{
  "n_layer": 9,
  "d_model": 192,
  "n_head": 6,
  "n_kv_head": 6,
  "head_dim": 32,
  "d_mlp": 768,
  "vocab_size": 2048,
  "activation": "tanh_gelu",
  "norm": "layernorm",
  "norm_place": "pre",
  "norm_eps": 1e-05,
  "positions": "learned",
  "qk_norm": false,
  "attn_scale": 0.177,
  "bias": "all",
  "tie_embeddings": true,
  "parallel_block": false,
  "init": "normal",
  "init_std_qkv": 0.0428,
  "init_std_o": 0.0101,
  "init_std_up": 0.0428,
  "init_std_down": 0.00505,
  "optimizer": "soap_variant",
  "lr": 0.0052,
  "beta1": 0.95,
  "beta2": 0.98,
  "weight_decay": 0.053,
  "lr_head": 0.00844,
  "grad_clip": 1.0,
  "warmup_steps": 200,
  "schedule": "cos",
  "final_lr_fraction": 0.1,
  "batch_tokens": 65536,
  "seq_len": 1024,
  "doc_mask": false,
  "train_tokens": 251800000,
  "steps": 3843,
  "dataset": "wikipedia_en"
}
Each number is 500 + 40 x the weight over its row's rms, rounded and kept within 0 to 999. Layers, rows and columns count from 0. Numbers have three digits each. The size before them is the row's rms in percent of the matrix's.

# up: layer 5 MLP up, 768x192, rms 0.153, rows 115-214, columns 128-191
# down: layer 5 MLP down (transposed), 768x192, rms 0.149, rows 115-214, columns 128-191
up115 094:450423530441496536464501440458488495532477531530494487551556562565468535571470456471521519501502500486427456504468385543467546501514523509517448519450526455528497487496500496532520494554561478
down115 108:590522518469557458473550499502501543497398520510577493555458487560471538469540434489516462557498509552426524473478537481537495517491563489519474542550466498529439521460528445507456517439359531
up116 108:451442474478506583514516482476448526507430498545560496463491495522556536494538433467551519532492481497472526558505549489506521533448508504482555397484545511500458524544458477570539513528465488
down116 102:478532480402531518590520516517442510487443496547570485470543473520482426460470395488515565511459486445471498451488438545440524398463515546492514434513523476537496505551486479449479506579479541
up117 106:505473454422502497517542521486470498503429559503554532541487541462459452458539512527518484485436460496539459486452423545511419531501556535480483535481549503489536518513479509528499507507499574
down117 114:525492532449519509515487536484456486515483547564514561552482464482477495459421446523521498478533531493474492488543500520506426555542562470466417483543564444452518519517509506465481445441460486
up118 095:485477552497430461599473492529478505469493483473451506465609479491532460441473508522482484483459535607485485440551400417507470489497529493511522441562512453556454436452575521543489458518426530
down118 068:491490488505508463475553485489548513515524450514541493471554483478470435555463492537555480492474557537482500531549476458511536544561577517500482485393508486609502488493500534507495503477548465
up119 104:506422572475490487540520512479417544520487449402489532508524557443492468527567542513489496451451579475554533539493564503481463512536518518518496527524518458580509512554508538561493538553469520
down119 096:486579532541514519575484486457501540464530503514484523494557530545517442549490555553445459556485511568487501548413457468569480421476594494569503494500440503457478560479498508481471573498566500
up120 107:518452523539500496487526403480475429484402465451476516492498478464513514553503504486511474449471500487563555506543557449570560516466505431483539449520545488485460442515523568459516442525474473
down120 105:504503458581497468570482496535500514438566482571503480584475492516487565507553479549510485473478473502524526440542503584433505493438506527572561562507528480472513503536456503461529555528479502
up121 105:455471533470482497456471552510500490562504511508460481600532461446511522490502518539465497480532444435497528473529506543561512451532526485505508480462586522581502563517446480528506487462533538
down121 110:475505508489489522562485496479415552454530481454508587492370499474508508489518531483564468520501474519484505462473503464470413545471503503442533500540458385462505445487478530479498549492514463
up122 094:506511482491477511506557400485535474561485412504519460479528457474549503505461598524539499422478538506557440528516499486531493526461524487461463484562538486473553491497428509527524554532534521
down122 095:448503529508448523530436511499478460515464422522510507518561582538528473546500471559472483487467487485531517467502514555492436409515430530449426589486457508428468539488509527462480469460537491
up123 088:472528556499518503467548567490531512524478508527465474509475487565512608466455529531467504498432522473431478429480445424468453509470467553532470521493562492489462597517486450505510476560521525
down123 076:559571477504598498503485528510496504556518487554474465467465505556458447496486497546532579544508532471488483548546468499442400535466562514475431449489477514507457526536496532517443470480498528
up124 095:445479502491506466501503510483478507503497426499505553539528513540582496490585454473498491500567522490504495524559425454543493524541477504578543466455473531432506421452466473471528515470464485
down124 098:490497379436491491547520533528477560501529511451541493455507497550560527541486473551506526471500517580490397531460501531471515478465412457496513533447484490494460434543537504513537484509530492
up125 093:490492515542575461446545497458512506518542544499539433523510568476570437568546423540480493543424513535493466448544503543492513466489457525529486397516476559517448427546474551436511511525505539
down125 086:526531488386474486440533466460521462544487482504474499552458545490502532533494482501472500538452515525432521473498519491508474582547482462450493444518493527518469491515481521549539501488492434
up126 094:477533482531563574469470514466506485553488499517536496518505491512545506527471596501494515473476507544492501429617528496526484445455464519431459555470476470541483479476502451510521510488468474
down126 106:530482492523497540493426487484481524507430565410497448468517457463495493555442511545460496439495532459468525525416459487433481490452470510524474471500461494489553527545543540482478467515581548
up127 110:548562501560470486536593555465467461506492464475446480473475494536532557488525432501506543401510561497496543511416561546460466485490509518480532426535532539522467521489508413538508495506459465
down127 102:493529512431531480467521549549463438515495444502489534539499515498387509467478535517455450429497502516507477485521475475529574515535452488407502581490531537511543480564509534498550486432539483
up128 106:480468490455506401546523531524528511414502549456512519470527501555408506520593565474544447465455564506457427477490438553508507458482546404490484469516500538497451554500443429460559533471498469
down128 108:508585468605381531504470579499477495561470526498533509435509432450523467482494476505526549487448536492485470549488529484507506497527554515538479562513443491442489550524473508557512482531492495
up129 097:524489542495477470506510574414548552533476493483529455529515514511542453466562505528479506497499447548457508450517511553526425583525445517492445501473593569463530491438536521449437454534497514
down129 104:424448509515490526504505558529464541540495506549532501461538467455560396569515521519509455525517489510500504538535421496494525558456531531540465547493474429484486421507413398537537504483484517
up130 106:471497492468551509538536510551537426507552532480509488531566420579472457452480539582501398482540558460503483461541498531498498524498561423539487497493524506524442493509461509498559502528499559
down130 106:494509523494511564516525534487461548513524514509522522373561525495485485520547527503501532542562521515497454570479382523445492520453492521559520477532501540438558519501511500481452527515562521
up131 100:527429509502560533487469489458465486448481546447489515545427495481504506502501470552493439535531509488522504540588458421557468430480460521520563429523497512473516577439485532463423459497512569
down131 102:504492541504483453454449493554553486486483544544506484553526529504556445466461536575500412486495479490472492439496551462573476563579487536499479454483454482489417604470491448479444475466514520
up132 097:545460493502405465454494576500530559453519557552514458484501514500488510487547474574531483500467533501443465466439471495472514511520479448457550549533501464454525484527566528407489463599568531
down132 102:530519455481490571473513470495513441517420433509436522436535526470485541500504477480536519492493433429440541503518508500536507413480521479497481574511462558527603565486447481497495504509550488
up133 096:440497525480512498496513442551537490569473585512498540447515479389470500487441485539441448451508534520472527468522488451545474489518498463493520512506524549468546487418461501462514463426461447
down133 096:495610415518541445541418502481556517442530406557493497509536525484459475507464567551547565457532480476478522508518508486512464418507520526514522450510431515493478562497504500495507422513584479
up134 096:502566488546461431518478528463457537453542492574490459520420473396508485530529576464477454505473478509514433542436443543554494513499519559521528454565490489463502478520531513539500510450531531
down134 096:474540523480496450493561414572482530519482468523551535461497467457522508550517534457553474422473527558508507531513466480569531528551480498528467558488467463460499480431484552474543446489418466
up135 098:482444456494512461484579518476565456541478493541514500465503428457489521468570527437498544541524450490505459513567484432520448472546478553512448487524429474501517536535472497550493513486482493
down135 093:459554527524473534528510521395557497473468542508491528484488519509576561482529562480358497559532492509436485511491543482594516439524498561528497484480537448479487516520521581504518501524541495
up136 113:474520454458500576553443541449492418485521539536516526417482495541554516535494429502535498507552439431506518539564465505443430565525485505524427484470507496459448526535495442478477500522566431
down136 115:483433583478602490529547429509451556567452450534487537491536532547467519493499461471404469499504502577458501486448490500540508489500574516499510506488491526515465500502467554486499553511513563
up137 095:492578487434484465467491520524506516475471574507410519509527506424489538501494495483446439478521523381555459499537528546605458477495513535475488535487540540486534509485385535519508523550490469
down137 098:542505509549530503521497463449492505542465484533549583563465485529507523547557515511515483503511553518517494478479533514434539525542589561505539464528489481481556554416446442476482417466449491
up138 091:467519526599489565445512470475509515549536517483543442550492488520494498508509499513522506514574515525485537476460494510465465499490493492558493539539432509531506516442509517521548504518490457
down138 082:493518484512557479453461462509492538477511514516504543529489551540492500566468520555479485448499509490477516477554524494516540528544478496409518550500493532508524464580439560540455540492556510
up139 093:536445471509479525482567490570528456522521543399492456523482424558486470474458541508460532524484510492504535435529508501467545511539464501461502508555469540543507446528556469470502526473424451
down139 096:536520437480538458527584540474554516512507484515554491422534502503538526408499517480538518500498505491510443492485479496503461489562506463520549619497525503539432504485587483507540533547492452
up140 092:521517443456508439524439514489456456456511550503522490386489491507504496483492518479519591452541437552541525525586502443473487498489483408465439575520464563460508548568533577417494514509476546
down140 102:446494522488421541499505512519505468599460533526463503529463474555455468466559480536472482486528456536491427569547503438534503466509577456492499482470529525464517511483481463539597540472489465
up141 092:492459517486494419433553554488539477468453511556485498549509572546508532461514513547494480501530544486536435541541511500545421495451554489489517514550518538509535447445528453506511488483432542
down141 103:552535474603522510428518418465478516463519546587479536508517499496495490522509503399507504547466547480437554513468484542431500499525503469572571557468561461578531472466532557508448500494464572
up142 092:519484557534493536539463507526494527538412471422558483538429466465550580515509512519583495519499446481455502479478554497469490536496514551491471497500523514618539503433478477411521492530478419
down142 105:500484574513557474470479499493568521504485524518461501459442459529562349575531473507509531518510493547617577549476492485551463574550513567501511480590522507504449533552471483495523439463529559
up143 109:526475506517503465519484510419461465536569535434487566501472445553499525487478536479597487501532462522516480546552451558542525461497525542513543482440493556451517524503572485454504473448453542
down143 104:548495499574582518528476527516475449488524487538513461536529519531522549533557534497503592563497509450552509460453518427478543286480509580516481501504465438547480492505506508550547476544593530
up144 113:526555445490481478540535532491489502497572525482578491457496502576500506438457505493482555470528569567526495464514460438460443476462524505575438504521434446575537521486507435457522516516426518
down144 106:487520502452467585463472434517538511515486460491493516508439543477607600500501471420513521483523588546527407570540518462537443507536489557516529507554565491568505465481440484509474479565491489
up145 098:483595526521432572503527575472489546434466482542431465526594482534468492499417468508470453483487446507499457493465438543489454460495435490554516472591544552554531470508439463543574468504542548
down145 097:517532496507490516465475494545559511511459492537493508483552477552518482472585452523456477467513508490556468464514475525553490444492464543498565479471554442406434546452490459458490516535449509
up146 110:459487501504396529479488556447510403553520523513502484496453454457508554511502452365536517502466482457535523573542515567586502506432509461478580471516532497533475469500500564502388543492527441
down146 101:496507471527461556507423512509428447528568502497510524513438504488460556543514530495539475488527516536533489602530522421469532513563416471509566485549464476479518560509520550561548540509419487
up147 106:569448508512533508492485578433531486450524506476471424476456488529437487534464478486418437537525527530508484508496486434553539554536496460562525484525555532464529501480544519508527514530465527
down147 110:431476487513494501484484520482511513490439485525559468409530491439507501466535491573500537460492459517516563502568573534527491495430459543497551554446467467496477427511518525487561485499503529
up148 101:436463470505543491472412430526437512533541529517463517538454524565564411444464500499500445501515530473486565558465504453504542506523429570500570461507475506461517557431512459468467507466440550
down148 092:541537426547541475529472505474465434539558472510532434441446508514444457512498471471539561518405445444525462464506474534479510462473498446521474519514455521499454550485554484483556561484485469
up149 094:496555525524506524503471431482504525475589508525447431477496457534540531508453431550512415481522535483519520534503498494527573581463435533521548530519570497513494498506521480476441526491516447
down149 096:576590437506493473448490527483509512500467443496554539533527564469494493471498459539449549484517478478518453456446551536543487519454510481497512549562622530512574511491462512514451516480531505
up150 102:517441549511509567475522372477441501517570498505480503551520473503574470543462515465529551478495468493501531510571452487445501465479470525447479504507480503494511484488459491555423500435585595
down150 085:530526493429545468590434539508428525464491532516575518508561514443567542473540499513479479469467431463479450409482543576514570556541456528493529527477528429470528497470481507522468474580551472
up151 108:463445471477410520510560523481471516508499443469502554527525443475544422492462541486535540519555490534530502443437528491482442573469442434430531557526506497432460497547491500510431496505407497
down151 105:469482476538602385481533615473499475492468506476503477487532489517496455478440523464506514454456494584489470509522563546563509539542461485539402459542552468541495537516497435513490466489441527
up152 098:518500458547497492513503545484434432524424421539501563525479507444519499465540483564585552550472469555491497558485471462535509467520560433539604559537480529573550463476489487460566544607475505
down152 091:605523537526494499509477524525548457549507521557500485459474546440526524537439487495501459473537469480554531494541451520425529502511586496468507470505514525467498546530503453494469474524520545
up153 105:542482490574468527481516495581523523486521553536510505510407474451559426533489510540562453525478511449473449466514565479541541547496457464516540513457547523570484540534489557432548469442534427
down153 108:528517504497544523565445501527496480556540472436473516479502522438461521454473543477457481496477472478514517501443542562449517524514471500446510550586506500466492524459492507418529538522592523
up154 100:512523576484466474473495462490512528504484524444468462513490494481423484508531525488521582477497421504496522490421489523534532484499510466478525469519550536555424509469442534516545552467488528
down154 105:508455502486466489540485507538493456434483498492566524457495474451483515463522465494520532523491483435571521422435464503492501497535519457512528621485475527525553520529541517538457527517424441
up155 093:534514470475477524583485521454509401512552513488461425472575432519506454551546512550446543534455459467479521447511505499533558452506504539525432423509488490517528523535464524489513549513551488
down155 097:496546481535494509514519556437527537498485499502537488463511484486441482531467511547484511508472484581576542437436504546577559441516493446521533556522444524459494487496563449492504505604444500
up156 099:478494500544486519437485460522475491519448439507530588510487463458507516505505562606489543515446544515577495531421433446554530512479505475494477510485497415481589502463450551540431553536523482
down156 109:499546561495492495403528488468505508479517490531475445564510528557453531473444574558498474500525489507515459534505490503567568496498499479536487523500551492473516541433444488538418479478531488
up157 115:548496535493520489492514534467510424450431484521428497509481517505460548508499458517520463555479483502497548483487490434460496513525490451540516418559523477467423478545440523479479539474502534
down157 111:474517502502539526486498528501506423509449571524494450547505551512571437526462431492542474588458527510507539462573546530479554488489474535555476510532542508499504516517430537472500511526552502
up158 098:440567568501554511489484417490513496506543513563516452544437449503539440550492491538564496512446491464533508530476503525475509459533504562576458491527477424470443457496504526530464570500522502
down158 091:479460460499541458506443548540462484521402493483481493445486466507493564499499484510516559496475506521511506505483507424570570557466453470474525571435472575522558458545536455529554436572426509
up159 092:564524527489420500497539575476518442534568534573495577455472454492493535526520510586421559531521450553502492467513497509535536506553510511482497484469548489515460487541461406549519552514491605
down159 105:452541467503465465517488495540527458436480558514477500487475463536542575585541500543544567496415531540466504533538488463442538553558594500440485482552521482564521555481429422535446494473467505
up160 104:523542587513481522513486526457469505524448488509536550505499464504408476492545610491482458430509532446489426461548490494489515568503478539559503529568515456442456502489488522478473498461535506
down160 101:482473419459514532553529509524515467501510508482487507449564582465515492469491493489524471496434521471427478530523513527442473517438393480432513490501526520507441436463487462575502517483477525
up161 109:545547560461446473481453546511456449541542472513518475458482451520554501493467495415505461496456460557450486562521537471497491470590516561479472522482495467541528542477436545419491488475490475
down161 105:569458472450464528459410453505557449506467494491451514468525452462497548408523501526501495502529593528516490558463490576487506536450448462483517492476499502563511531490476517488541492511498510
up162 096:472466455537567498509563467537488435557482425479442433521467521598566515487521473498519510488451431517473500573495496527505432483528471538495470525493525453404486480590493501448520562482473386
down162 110:456464520488465503468483567517441516462502530582483513514454539473467604535497520481510520510449574504472495509530505516465507494538474512542546462529523466582513446486498453441480543521518461
up163 109:494490447505519535529508478393466528512550447488495468490513461468554443529457528531533478494531458496485448476500456455469441501448459549515492543548522499525507550549492425520458495468462486
down163 103:503609494465520517552546499552509492560495524457482449492497582560469436446494544543460449466470517537519445516444529532482534487536574529531492552506477529484568486462500450463442574457502509
up164 102:508557544483469525501478450556462474472551547522513515478494473483486495496509444570479521499487451531464447517467513491463486493559445450463536563599490539548536535542515508411470500499519440
down164 098:504414521442524482392450566518504535481493492530473509500477494544489524533447470481482556493555502561540458550482551507528486439446478570522508458509521511557459517534500487500563436472465514
up165 105:507530459501504518515524482428441506556458521478470485499582483427546452424434501506526524486523506562421557508533459484445473470489544558498547527529503445554523548499472462509504490476495567
down165 101:506471508430489544465428520540478517541598461466501480503422516521470583549495503445547496453481510503568506502556505531488512522515511455435497510573540443502490492531491509512503449542480467
up166 108:475531534399546487484511498489591546430525529582486467582519458555508465493474540569468509532528459559495497509507471498517461495486523477490455516530472482540440485475535446512542587499521449
down166 111:483446476548500557569542531479462471473557494549462459435514516489523468530542526481435440511482549579405471473463410522476460548491482552558437561438564573492517505480476486488479554596496438
up167 078:432484418556537553480482513485492499539439492431538574518487479472526523445460541518478509546435490501501544569580456516608553511443558447573493483570491447485512549450444529477512411445512454
down167 076:480459486504510506526604480557552456487566557471514424494530530468514455570496485501481512521515503483488514567549493433487536571545524462516422531460567523503504558561543525491491441445533476
up168 104:554448486497536555521411473564478559446503548528479521498476535493562546505430503506397527517454496520382521471507497533501519459548484482507569449488514487444526501523471410492478435536510509
down168 104:455453491546478510488464514453439496566448530490505441492544518514463440463516529495509425521500525561530569485425514483475520490415518488554516548526486547474450527457537460475572510398479453
up169 100:575464534467459446541544480457515477549525507541527484468568461484481496449472531495423497466514467536584461535554437528473462585499516500511479546469468514441426435459454509568512541496472585
down169 093:474486525493563403427584579456448503525485485506497524460485521579512430458484560479478504484518502497511505511471529432507566464506529526491520516528497550463610556501474432556513460496526504
up170 111:465503502474530540505528470489505519494458533501470485498474431513487459531488500528493442561539449526483446518528567537527496493442504494445474453457509458543449454562545567386504573579524445
down170 124:530433451556481457523505481535541554439489488462469562507475495517467588490463505505457458520507463595473488525455495480561441477454525517404544521460548562457448497488492531486453556478494497
up171 101:553559572528508528599511502565414520512427523485569518481476519444493497511499472533438533541507500485481561441533462475533466559446465491550582483471459530555528492498509552526525523483503473
down171 095:493470502472550482487427490520448509519536526509473437467557452448504444506430521604502492500468534468525495462419496459549486516492444513497484530594504507517447499525536571524553553502549561
up172 083:542491392535482500503460483538443506447543496535467470487504589520418465505489435496523455470579560444427519515518486608526470433453540499447469510570467546489541540457510478573515548536496425
down172 083:498533467490442466447524531508510486537546455503519478464505505479437487566451469434510452498517484462480474508539546546492454588491500495553437487467483490504532514527487529588559485522496439
up173 100:454537455498532438565451440503444491452463529482467427592449597471492513450504570492533447490532541513492498462471547486494509506558494529486477478528477486491568586532465510518428453542504519
down173 102:508470508537480480497485590539495492499521533509475497553464584483483529484491495489561465486505453467561472454537494449444477494499539534483499470567632498551470452536568478427547519494531454
up174 095:516469449461545509487475587482505426575548462506522545503488415506487522535541523482553532505516531502444445519559486507538520483508487487499460552465492476481470505514485402434475427454455433
down174 113:520491544531397507506532484519451569491514543455461510473513512504460494518494494512538564534504523365558566469478483523490512432509483473499524513523444481528566456510522553481560486533528557
up175 096:499492557487550497491520525461520517490495506515496545450437542479484430487497542498570522458451452460503479499428504503388437521467496533427509464537531520499544490472462499504537503547563475
down175 099:501541493413500493495503520553558567454500471515514499538571513535490473451480502493497494592488426508545521528509517559514503447528479533515521574568487468450392463475503511431506463429443539
up176 103:536565473524432606518570492414524490515537449499446494472561525501523518498475494497525555503566481485496473479485497474471573554464583531503486430484453467567489449505487513492509562447497459
down176 100:469457472449582480545472524505501470462537515501493467500512508447499548453533476594527464513516589493529473456491502458484533471531482509517496502536550498540556444483457440514552505502466476
up177 100:543495545533410628587482541493520567531461560485444488530443439431508530529518524469563455484498463551504533520476470480525478550497477372519484491563519543463502541476539505478550477542513496
down177 093:446565527540540451566492533530570522457525505506501539453572450570549534515536512537435429473501569509508505480510521447455508429490481519515524567500562489472490531529503531591565548529493481
up178 105:459523508474495527532609493495535423495456475592465579559453538500482532467436512582524432509431483442556493500442461567481476483525508520474507480538508453532492475446524522453536424480522399
down178 113:539494588474615527480506505488462477513494556533514400551523562498437519481464490548462484536485473509458578468527557528464511540470489509475505486484531511488503520419569431446481448507518507
up179 110:530466570513478407502509463486506472512474509465522494518509461418477451469521478542504566499486513472517540477443535548469444535467494441560498558399449473575483500528474530470556584469511503
down179 105:500487527523455478510469566499559473412518504522500500502490556498524533552562535465468496428475537515428462466515552459514547556544457551474505500499538498522540492484503456530489411396429588
up180 108:441555496486442458485522505448511463489483478496504546537519447418493471556446546480487450562491502450522463530491533479501564500522446478528517531456479476464557478465535505502461540543520483
down180 111:529545496507503482454465518438474449543448511459538490503472536489460481461490529524482493476518508517474518452481536541474568480602540480534455470473426548475438541473479535488488490469509584
up181 095:572436470570460501525551514526444534407461461569423509493472569493490550514483507496457527496508463502519538427526417522525529495500524517552512425467481468551514423466457535496487504492485534
down181 077:465463522481532506466485554542547529469534517507510456457394585516488570432478481567541525485542441500485559490566538448504513566497520538489532479410525477546503457510476546509454518501497505
up182 096:444469531555519512460460482542456432486451512485444567482467505521485473555553492509455541477506412470475442549490487510425450496486528481496477522470532543487486493510475424551471501558516438
down182 097:567480458570468517552490485424405515550510499447481512484527514468579479478556503508528578511483474577480523488557488566510497400513484425492558540506439492529456536527491514489519511481512442
up183 107:400480516515567519487500491478599462473514602602518535501454512508583503472432452487522488471538438498469513519549517467484518552469560526520493441498436484523459536498436471490488524459515515
down183 126:468436430546536537417489491539457473558545513523489469421522518573509529534480492501478460509459489479454492499467511524430490483456507431504486465450473470530585516410507487513503503524499558
up184 095:504552496545549493498535446497477497460537475496545520465423464475549493433510492537423520423563477512519493523461435432504417470573464507478546525465508526520489466448594402466516492483469493
down184 103:455428529466459434429458590545496478490507465517571502491519412500463475559501443524504519521496466450516504464557492467483479504487401507502493547510504472453486507592556449527528482589478557
up185 085:541526508544451518463574522474456487475560553541466457506549505503530580478473562515535575566514478462520464535467575550549453436456521524472574463535505551536456531512520561533556532464437553
down185 077:482496504470536458502524547431539452548489510543576495457533493477469443493510563528488567481463471417467466494506522450430523499528458468540461543471521448453512460482495450394432518473456506
up186 095:455434485475438560501491562439574557531492485497434528485512527501497484535533495506450471516485551470452501566450564485489499515516487559517571524478447522603480453452501505510482527417494486
down186 097:459566530503573469457499456533531517517500483483413478523512534524489519488461456451428477458450512501531524448524455443459589601565455575493466546467589498461507477510486509464482457542468462
up187 088:496498497430410573551454529447577500496490548500498507496503523505557501493456548468536494458536461480509534515492536492501528523472568503547470457537505564540542491417421539561472560469562489
down187 075:419458495460569477473541540518532439500546495535577449500502474496567494535529444511571575483574494526538460438447505505529500542527427514459503442558442399545456395491474456522568462513499453
up188 090:579522501454470516533478475489530467450527503482507476464410460475490545515560552512495395465570537482482493554554474544486465512392443506489565596474489539519557506461510441516484499524540498
down188 093:493484478467550474483540553522575489529512517548513460465551502466449544413475549503548523523507495438582497480433491571508480482499551559508457527518565536513479507452565487421510493474419485
up189 091:469460520457438432498498493454482469510475486486475528578487617527471483473537477489497482510555418413460498522515431532573442472497503510517499536533485465432472507477462499521444503521473514
down189 086:534497438589531514534499509557587555495441543465494525470529461497449450498524541542527463501479490439435506536499473552520559491488456519564490426462472537556537479531480485463518504402482472
up190 119:484459515595475499467538541493499451532557560500490510469384466475518458442455516492497542507491487451532489478491470459464486489573478429436558532428517463492514505530512464541549536478478460
down190 117:477447509538495545468513564496510503480536554543501512455460514509469444438492525473547477493512487468530487570390476442486455489518550484453516538469529467477554485483468469493533455465429471
up191 122:532466506468494417528486420462531478576521526486507562508442461497471548459434472526455505533424516519497527568478575548483544479458445549466482443484573452500517414539536481529489480527498498
down191 123:482518481506433488480567475579517580510541441501562465514513535497480487447478460429491488475543526501569534435464519472506448581514555512451518509557457505488564480446525538522488489475524466
up192 095:484461502549500461441530595528488537467447496584488516528512541541508469503576484546530525467464498365480604510505502515547486435430478462480510464430514524548571490533533503512505500457503547
down192 096:509547528445468439472452549526512525516448501489545431521482573491490472391557527458509480460485475462481486515445456513547525491538512561522536528410529512489553497487529499545430475484539524
up193 085:517432549519415520507537461466426502491507497432498571478469546503424568486527457536541480458461482466478511471453478393466559523480503473467503434502504573513494493437521556483502525583534517
down193 069:459502504542460436444545437523523531504487553603514451473428622558465486480437489514497504505512550543495502560474464492486537562530436495477490437467490574529514517585511543477467536503492439
up194 095:549483539449409530493598503492511476578489565551547527476437480396486476506519499488435464363498509480548564502506494564447533515534507499486504478460486503440496503488467494462486492459513473
down194 096:645505404506517520573504525450490467509572448495494531573504512483556543434482535495524458447472487500533513536498412478467471426519447511464562496456523465407473534503568442491466455495466498
up195 093:510502502493549465480466485520471513530460541449570469563408508489500533523425410547514488534441562437480510493538581544500549410511517530573492551412493464517480458486447461520506442550483492
down195 095:449459580501590466494511502462540504506539431466531427461573459530514447478509549477500572511566510520562495453501490487487508468516528601496395532566491524529505533523490497446495523420480495
up196 104:471491513435480501539542527535442501474500446540454534553462524483551470482496498573494490507432521532497508477584467510499527501427484460511500513463509469510484507519529545485453562488484459
down196 103:495563494495550499527496518488469419489438577435470432455525505488515474454455418453475515521465558544501483478517448550491461605537505442531466559487463452422540447529501467436543500534502521
up197 100:500522494459505575495498496462514568469561537529531485513542503538576473433421504500451543503483517437547525508430469507486550528541501510506469550385439455547501485433495477541477499483549426
down197 105:489434543493508499506479500475472468444444581484501549457532459456500556548519461414470510519446459541523524528556532538521479459510586454485554531483580469458581552462423467438436530506526524
up198 075:427444468573470513483514479452449387472500577532496500430494508471474542467518516446443533544498444490556531417537475528560512574498510591489538521469500493486466447504509469463525453406478550
down198 082:521532445521471542463536488502455542532515478507480484457554575494455491470491452542542555493479557486508528507435458486492464494626563467469561531477504487492476472487466493507521402508572579
up199 108:570445524425474517551445460546438449473468473535478570460456496501505542436474559535487509556502435470466440499483503471466531411502490458497422479493539454545542480488590547494541492545486520
down199 105:488501499458445534528460499499399453467524448449478621553488518500521550499493533498542425553549478518519510516570447527529495426535521470474447505484563482458553485504525497530571476519461522
up200 078:464460522486429501479516579495480461469442493494516576525449467521571551456573514472519531507468524334515422524471450504476493467450544537448506517504536512406514543459508469528480531494492504
down200 077:504499449438482461483517466474504445476502503463550456512531540491480520533510526515537465516450511478510512472516473484496531535554464455518530533499467464537441472566446454448456481511459471
up201 099:540511516466529507526397456429483568452518493474582489618490534460517484487553490500518477588517453528527483458516496479570475492508529443477583517544518511476532513470529487538447485427483497
down201 102:489603531534513500462475553500502553472544597501493552566538529440504541484471526507472448540492480513481465555458500479473535497500466460531515461452475535460500612452542472510467521586590426
up202 106:544475468544445574416550456469527494500483475530472485503491491513489525504402486584489549399523491517496497515425468462519559555458515438556495553445415617519459535520452493501486519435513554
down202 104:509499521533514518537525540515494465465506497603539483472533506486511528498487541546516525520399434512542490518486537492444446451489581500438509486528451509486547452498509516494506515511493458
up203 097:496430545478442497510495536463412487509499498542498449536449543468497517553518572600533493461490563467506405559498505469523466555550488493546473412537544526482529593538540536514447501475432529
down203 101:537503423514504478519525542381524494456445558487495492496500579491543521530529487498476554482507523521509549542474526472493549421546440420513535576532477503482535534501504485515390482428535482
up204 108:506467553592554474585490561517484487479476523522475458485427488525497463519515521488454547516534595541500452462447483481418472531488456540502489501522529501517455513579551495493429519539445487
down204 114:504491437480581463485494441483502583537539439545491492506566447511458558492528472552565484471474482466443483552569489536474536475503484542495535483475554569490480472439493488498529490529574434
up205 103:505402506482556468489553488533515448446513533423542517485484440591497518425486524491488436538453500521464529452477478530518443515470512490513497464506501539432484496503505508468456455464515537
down205 115:478503485469488500534491493477595529526461437498549461542550541474455447484516484531508469494449437502447472494496464458524482472538497468536603489510508431481405498543519516509479465502469486
up206 096:455448522406504515491481514531482518546472502434528523476512526445492493474477467485574468508469516507501398532473540506447492477556427566480532457491533518490534589487491475444566553529483517
down206 085:506534427446468546501525448505525530560508463523627517497499500548446508585520492533548512503516498466549451552440488496563508525464512434504471465514461482500457494512592498471410481468520475
up207 111:572554519503494476512440526501478505511510478433499468488548521495496444525522525544409468496509502429550403514505577538469501540435492457481532433484462535507493501530556504499539540559501458
down207 105:547482412539471535527556503503490520503474476543525559546611554519429489485483497523459472451445483504518474484438485541493591360519521503479530463469485526499422460441457542546515466474502457
up208 097:514477540472491436555476511467496459498466558495471527461459423425522503538439459478541458564472437462547447498517536565487442537551488447516475481442472477533510494452531478460475573518456477
down208 102:540467533485483515491512493527491425431490469382541545522557478496546529553480484496463493424542547446493469513468449535511506444587542480447529499475485479534487547531528486514562553491542550
up209 096:497448473496516478553468402480449477494533467498469441451514453514494377496469539576555455484507515515493537489467500474508496532451492525545494526418475489507532516545498529446506497482505519
down209 097:523522428496466546513538448509481527486402553523423469489539525423412503457493509439567521553493518525537508515477413527537544430476568495463535517487446550484542554538520482519507527459494511
up210 099:525582488476501469531510476481496476567523473501508448404498508534504446533540432458480575456537572467494469484478493459481437568515422555534502532483493504414495523537533478496493465419509507
down210 105:484430487444505497515437373484536539518502563475513459541457532535445535439486550509533457532506422509536526592515497531481501540428443461493542439547518552506482589451535464517547471489429508
up211 112:495525519510478527493423453516552511526525568464534509458524500533576445518515507507503454452555484563499465466536484477499467504470514536533490494523515388533513488505444472424463478530475536
down211 122:503528466420507503570603471485426495555509447506511544480458459495448499405522504517493567531540495500465512428524514532457526489468464513570549540533462525498555529589523510540432518478537531
up212 092:499452560509491471473473489480495550596502507464542503477529505563467460485487486512432475450469480492487546487481534494581368504524466420481543493478568502517484526478463566552530499550450500
down212 110:468497515540523477460495535451443532500565472542468423556487527475555461460474494560511470539556473464573479508546459415543498499516529566559519533505566501516553492525469467534545385481495519
up213 094:488492480514512492444549517503486484470563477501493507453446460499493488465515516471552416497480506601501508499432466533479492432557481570527498484509509454512438472475500500544493498505564478
down213 091:549530507496473523551490391461485453482528530431477503518468547490483512484532513511500548457553452483524517537468499537569542350503511532513573552441531526467571465549530571483485523508502515
up214 097:492562545541474570490490481520524504536480569518477497459545467458508542461532562484539535537542491501530483530513477501563433524466582418457469501497438518446541492437494461427553529492507532
down214 104:466501523538570471501542523448501513566480507522536479429566491488506518550466543564467565550426563488511524450463568518508483527552557515469517447465501493644550534451451480529428507524573542